Each number is 128 + 24 x the weight over its row's rms, rounded and kept within 0 to 255. Layers, rows and columns count from 0. Numbers have three digits each. The size before them is the row's rms in percent of the matrix's.

# layer 11 attention output (transposed), 256x256, rms 0.202, rows 17-42, columns 0-127
104:117146145109161109135134143131112131155131100107140133133107158106159118123142131131125144099109138119130128160097176091138123090121119130155124135144096150115126166149098135158102180167113098120155090135108140167110161081171096103154141157130103183141135106132120121133128106127141101143140094148132143109144100146086108145100135132104194168137107113146128156108104125144094114128136
094:101163125141166129115116126173083150093123112105101124145128063101117139160144113124112116164097142136136105109143142100120092112130157129105122124085102149107117175089126117136124096119127107130103102119139158113185104127151101115141180101136109166140126143152118097088095137097146126096122119104178137082132119156138111106141162124147084148108148104138084105133172134144177140115140
101:142161128127135170111155128122147118137063143113152123111132174114117119152142105127100105106077123148118141163124111123157111099118149121160149118127115076137087104140142134160137134120139127102122105115117120130173108115094090127085156158154099155113125104103128100090153133154117150154138146157109110130116102095118121146120111174147114159102141107104160122098121093144118100142134
101:126142106115148091094147138126127112113135121119157119080127106086137142150093140163126137119153128121114103115070110135124125131138112105167097131134125113119142156126159114098116122163140135109127096107171177144146155143153108136161112120132168133136167106077149164128129144136149127128116083087139083155137143140148110137130164124136113075135149151092111114163154107128103166146153
095:140097140127107113111107085152117159168152186112106162128122142116106136137126142125116141104096114123150105130117087121098119114106089109173122106128142128091136129134118098129131104099099112127117109124145151124144130116169178159088117171148107117161122112129126115098139071145151099166188119134151118117122123090119162154129124181119121164149136166109119155134088104130147147113133
092:104124146168162136114115139150117116123147083104147183119136112110119141119133112143126136136142159082113086177123095142141120124132144134151152133116122122146109108135113114108111140132091098135108108138116140123102137068096114121126093134192139105158142109113087154123137115123120167166144122129134149118114122151144111112135135102129108158130088135122126112121071149070162149129112
092:111153120138120107157127130102102138121144140119111131091131166140112145178131145123114156140157144122132128093102108158140129142135138153112125138100131109135108136113140092119132158136139131165148109114126157120179144129114128083096139133112098085079120115130120102128140127108163152130201109095120128152128091123101134113048113115132135178117121165168106131124175161113127122089176
101:100095141121128145178144148127141094134141169144142127130103136129144134112123090117183112171141126105127155113107105095146201098122116148136094153137152113128132104109128158161081111079130100124122132126146086132129105134150122127127141120159132123108100121138127176133110147103152094151164098117120101172163110112179174138148134104157118170132175133093112165111101172156143116134105
093:135142151106130096139111129128151153119148119081116124139072135140133127144130098155166105161117169133115093101166118118083118109130151152142118154106110137094080135173163147197132102145117145132153115121108124171126163115106179139116132133150084118144134098135128153165140100119139118145065104137155122132140131092126123173130111199101121107137107121107151115112118097112119132170147
099:144130146139163080131068131126157110101131099118135125143081116134134091109134096131149097116186123125162122145117103105142144113124157132119134112146155162134139144148119128155172160132140095124104095129114130158112109139128151136151078117112097157160096101133136156146122143144143173191141106107130089084169131147095156132164096132124158146138119185135144143161116147144130110114157
097:126152149140129068156106119126130158086155145131113101138137117142067108094148111161114147138148117124115087116129131137125130129158127113154119124121130163127131133164103107148133125106138147124113126121117115141102127145168116131106075152180089114156162125151089121114158115138108115115102137147150149110148147112100132142144130144133092120124141091082117106119164096080128112086143
099:158131171155126149150125065131109127110123100082152097149166127122092128073132119134140171154135121092106119108107143104100114160141146135098170122131083155100102152109139157139139150187128109128124136145140140119107124097114111141138106142093142127106119133129123144152120142089167143150136122161087097129099155115106127163117162096157132135114150119108101080122123126126178126103176
100:133128148113141136111146141136148129172112140153137084149141133121138107128147128142158150119131104142133117097171159151131110108124119078138113096120154121126115098128133111131058144134115115109115115136150138160130095193156152074133123134121111136141185144087121132131135131118131122111140153102117129129133122151130088094155122157094144115103167169125131104156095111142098067148098
096:110103117112152150123144140107096173117097145104164131139128103103135164135120148117164111099152102113119181125118117143121123152114141138106111171167091123146100150136129123121162146161100133089131109143112107113097113110101121141086110109130119127152066130120135120156116159148086120109112137130102140154136133150125140159132146139113102110136121130123151113114138140112138154139129
100:127140128169141176129105140104138134120105174087136171080113131133133129118125121175112141154113145087140137119133115135115120120098104111119078162102119105124114124118147128111132066130151087130107126122105080136099148137122098132139151117134059078115170172133160109147126176102141099125107140122140147124138106121158141112150108102163116133141105134132130121116122105141097155126169
093:140129145148148159166116073106126128133088104120157135126116154080092120154120142131142121148125174119135107101158102116087153163106170133128147102101104119149087140139146150142123113082139144144153162160141121080097105107156082122126119122160152120126144144106095093082147168112089115113140141063179092132150130121142125105102132155102095090130137120100165141198109109103142185166130
092:146151103087128111106129125086125119163184107121124174131109121129135123145125104123115142098171113130120120070096100127121133131150160145150121149136103121175121103135104140137087159149138118149102119108159129134143097096119146124111110105108121147098115107141146095124161136117141118097107117077121114109131139176126116147125139097108116146138099104103126099149148124128082120124176
095:138154155166151156139162095140136114136105131126133155139104116118140097129092105100102135205157144161119058134150184089145121157140133118180125139126124124098150122146118113152106155109154131145146155140110152169092118137174108112107104144161154149142138137117109143120064146070148142164115177174173151111168119159144099176154113125147183119115154141133126152130124101137125110115132
093:104127197128183116151093136137083121156161134091099120136130099122140162111126143101125118120159114146127097136124154170118145145111201117130167128150119111107158149119163126079160125091130118098114111085105119111097133103138156118086128142172132131125140151101128131148112142147142118172109110123128164129112127113168116108157148109148101123105099120141161122157143132101135128082095
093:083156127143151105110133173105163158109100141151145129139100103155121122107152127128121075133158129103133142130136111124144144129128115102174147100136129113175163166099134159146127122122114105145132115115166107142147130097091156133160102122118095139138125164140121107178090117092176143108134147156099118159155098060117160111145108131126109113071136119125102068112147164158107142121097
099:183126097145147091139164126137153124140083147146094083106074149115131119111123162120152112139153150126135091132141108099147114126152178167150086152166132149154101147101088108148097173114174143134123114088133144128105112154116148109158126099154147102168111130143124109115123108109134117110150183130121126160130147137130148135122103090124154134146099087179122114164145104101126074133123
099:144128153116111101114108155106081116137133151125152102131134093090119081121130117153133099181174131116108146121137131104130126091151134098113141116108163150094150105124141085176129114108157125125116112131085174120140154131156175179125098137103123136175140116163118108071130107139103150135138162124135150126150143083156144104152154095133152152119098120128100114144124122111101112112119
097:119185103115090097152156141134122093159116110138148131125092153135164124152149135099182132146116138096153124161092146099175125124116114133175126097112132090118169145129129121162157173137109113127106150147131148100133119106141135125096101103101116106151142135150108140164153111085176137132165128140151118120129123110104116156114147134114146156098106121136107129124099120128063187080071
100:130153143100103127142083183159107104137125119114099130137121111154121178127104104143106126128144091125061116134129157124120117112165123085117146133107167138126106113101172127170123126105128131133120178122155118147163118171136111110137099159152129136113133119136128096091175083135141138094164124119118099102144102061121139193157109146084150153105113138102131162168174183142101100133115
096:054115158129139168127100146148113141144112101138127103150147139116097134121151159141150119102140147136125135121103135158103106133145150099126157120107124124130149101142126166171143110136125120112178151147089115118123127159097082143134149110111140145154128119159137101149129153114161096130169117159159163136127122153104134160114152102164098143206128085130097171147159133119167136114102
097:143148132123132114145118135131063111122155145070135158152148124164158104114105112141163084124099144120091138116128138125117132129118183098136116099131124132142120138094174135098088147108113094115146153107118137131152103137140134108144138187084163153158125111166162205104123151150113158147145128116174133140167109153124153139083110133151133131106120135180099127159139109106131115148128
# layer 11 attention value, 256x256, rms 0.228, rows 18-42, columns 0-127
085:118089150084143155177137154113116105150109108118117158135114133104134095128142101084171143118076140138173107158147097169118147163122116093148096116157145103131157138126097062117119141172145105069144118109135089132115118116132099123135100108181153077129152146127108166151175132140167126117098161115092117111131105137114116156134131108139104118137118125089155145153119149118165102176081
096:062138116176107055124175167128157098071106101142127122097123096127171095116156123169131130101110140126129153134107175116126134120126103144134115119187137113105137150139129131140159152097156084125104153140188135109125124082115140109133121135112127112081159157153120121141157122091109185137132104145113163169144149146092122069147154124106145105120110154127114131094160112106120104132125
089:137134090110156124164161099097098152150121146115133111163159148147107101139142106135144144071113098135151172105103108139133115121124114110143148140140109120140122115109157148161126176083112140128162148132111142128114150138177119105129144138147150153156119101142096089139100134130122147086164115146110172130142124168138140134100140119127151097126144127103124102165144109110170148068127
079:104160141144113110131104113144166102143162141163127114112072151156112145080151135161162108140169128166127152129110165113128113160175147161143131140099164144169114128110123170148135148134115154103108136109161109118064150124127127116137129104110133130098101112143131131154123131108122126147111115157137166164144133118125097154158124127153114142104123109160147076167104147166111133120105
083:124136112110136128144127135090133128092129137127134143100122176114104213136118153129104122116127157148162111113192112131114102138143115090135107134113172114083165118116153125106125101172119137145114134099112143167108092141182141107130144148184138110134111132146149158142157122165127111098152130131118146131128103141102180094125146134158126094118166133107133115132153124148092132133096
085:079113152133128121097126181102127110127156086078132130121113107110136109118142118153103065142099100119087150123170115148124116100116153101153149147164072116105161103157114151100110168118118139093147105133152136130137144122147104113084157138151122125108140117144091122179095073151123126135116101117148081137177130132120124129157130139109132119105113125129118162122115117133148146119129
096:146115135135124118079142141149096143105148107111114119124140095124057134134147104133060114156099107102108103130156162115135112160145122166109105084123163145124125116089108086085108129143123128142119122105088139148140164135134141176132089077094081156093111100124147144122138116139108146141119134109132121129140157121106109145147108091090132144125118135119117147146085170146070150171136
084:144172129104158089174094141132142133162106117121135142147079094131131123115170142135170155102143139135131118133108175117130143119127124130120148130131166135147123106155094096106152144100111132142072125126140142146132109166149133092138167118102122142144121141119126082113109126126145156107125126134098112174114118096126116129116108080170129158095135130175108123143123188110154112124131
096:146123090114117173125152127160147132138126081110121146125120074118129135138202120131134128172174143135160124089093111139164147110143096148139160127111102084181098090111101122093147142155081137137112151114131098136128119134156182092137141118094126117078094125122141132104081138120156153094153166141124137114134139122146148148124142123173101122121136145133145092078141150136158117172131
088:111093152139160156121093097181147141142098129123127153158109133121193149128105159126117135101150153147122118118114130157121163153129164118118141131160147128147086144132108149101115097076120166139106162119127125115173111126151142120136117119126147090165106136119118103111108115128161145129179110109171095151114157112099085100128089126152090086112173104180104144149121113084129115130135
094:089157156143124133110116094133120178162130146117146121098116105125146192161138100155118078128128135161114151137153105116142132146120150102128119138092111075131142106130127140144133118167145112160150100155093111147088111140169113095110123154166070103136156080135120110148137114178100141150124158147134161105117176098118144161123181129127112119152122097096111135131153112157109113116120
093:138130148120129145166142119087158155089149103104136142141133153150147101138156135094067111167164119158116142139102084127189128123167111167100156127117111081145094162126131127105129169091125108115110120082152121122182128108131094144107164104114139144124088119119110088133135164135124156144087114219149100100099061161131130126100102112112132156082127131160120087105145182117156129143163
094:133152076111108070106094080116173132122143113157156129108124094103136144110125117126110178144110129135136128121120117119125122135125143131119116076144131138134105136122083091114095110131100140125159166129164169187114142144163110119125096135136135139132139137107155163093126138133150120087145178133121145108077104113155143146144162107119114104151133125153140113107117112119136115126099
090:156091101140061113102123110150105125097118107139111129149138136098110166144087134157136132100142116151171168125176140140129150101091140113113120154084115145135133090135119117150124099118126144137160158121143125111092067150121119089153119173113158148098138111143145171105137142139139149153102090145105116136121137129059117139131159191163108129114154142128138149106119108107097096079141
089:135126134122182115132132123129138145128155144113140149137141129104121098122109109072120205082144099106105116123132120147136125187109164126100130122118125150099155097145116178149151105102101177133118127125092148144147119138147123135171129179138149109110070142127105149146105120135105127146117123141096189132135127097131126097128153082143128061101109141148087103108140185090134125117148
082:138101087143112142121132170157153141094137123096135142140153109112117139121157076143137117115151145155084149120082130113125096142144143195125139110131105171145103147123155074131126123145113119144148125121086155116113162158126131137083177129104116196123108150128149128104126098158120120155092166122138124126140126149112111151142126119116148136136159144161089165150165110121113149165074
094:146141138162155170124157148142157129147118118128106156157117138125142113122159084106140113082109145124185167104103095193154140088111139107108140146118127146131159100109123140115099125116120144140096103110148143153103112143172109126132126102113154112143151133136115136152142122154137166113132069151115086068123149138144143089125136150149114121133159106154162143145159132122106117140174
083:133156069154157122133149130113130128143119093112165152140123138162097152118142094119132182159119180114133154168136135175116152117120105114126080152120150164123115113093093075100127098109106130149125126138147149154089114105141162130126145101147119103093095144120112130109138149110142140123182141154117115142109149159143106109141099144179137096090123118150104112121142124122150164141167
088:151104115142119154089122121122141135112126129128159125113149132147172095103133123152125083133137121163149075098146155124127128059119094124100146153136153158126090123136086116087130114123087163115159122131116112123148094148127145110136106152104108107134132089117149163124158134076128123143093152157126148118113178140138138116100125107133101147127135100132116124083086129121152139167122
090:146117141141169147147087135131141147127148121093167124135157100104159105144168121123093142090182147139156168093083157133096160113078136138108127131112101146111123131102179102162142088140113151116112130106115098155128120114134116113105119107105147134122106145132135170132119105115156119155148114105139083084092123159159122120156085118102095118139144133099121125129112117141143146130108
092:144102122155138161154108129118116110158141129174135156124103143140104191148104145111129118136152153128159145142108109140150193126151152074139147139109136167120149114179124150078091134166093178117154112093162115130094134152084142091146104094133105150087108133095124185139101091152185121117107116148173086152131071113114161109133090162130139140165159131144092129102085131145145167138135
088:136089126161136129157108166116107160149088141105144103094132158134125127123119102161141116128147162195111140155132135132112104128162097103116142114114110124133134128127166133109122152119138109106116104126152144160096145155109154063118175138110127153140165046148113101117118139123124118089103152097131114098088108131139159136134111116139117092118127148160108128120159135112161101143132
087:119125148139077116147129166101107107094134139119119156115151157140136150164095124127161070120137141100159135133072140172146128134130138150129141153120089066108144085134141173099140125153091150106064104091140120134105128147126150143129153099090126149132109110136122153165117127130125144149127115095098132146155098123106114097099145144095116098095086117130121125097128179114116125136194
092:142119121103137138149117093105096131119112112132141112126092096137137178087131168131085117149122161133127151125097114087125122178081125133178118134169172142096137107130117150147134146162143142150178123121104118147109095159098116124118126195134099131145128155123150153070136140157092155107134170100129150130086118149125146120135128085087146116128117112131103118140083079159078160158134
083:116149149157141179077187088104152148100169102094128161124109105131116152132094108106093147169081155124122138099119108133136149100139118128145129154141108142156131101120113090121138165138123145134123109115121103143063152136147133124155147130136128080130146121115110135127093124120156130125138133139145116082125133134152106151122141070177113096168100123139126095091088166136158138159131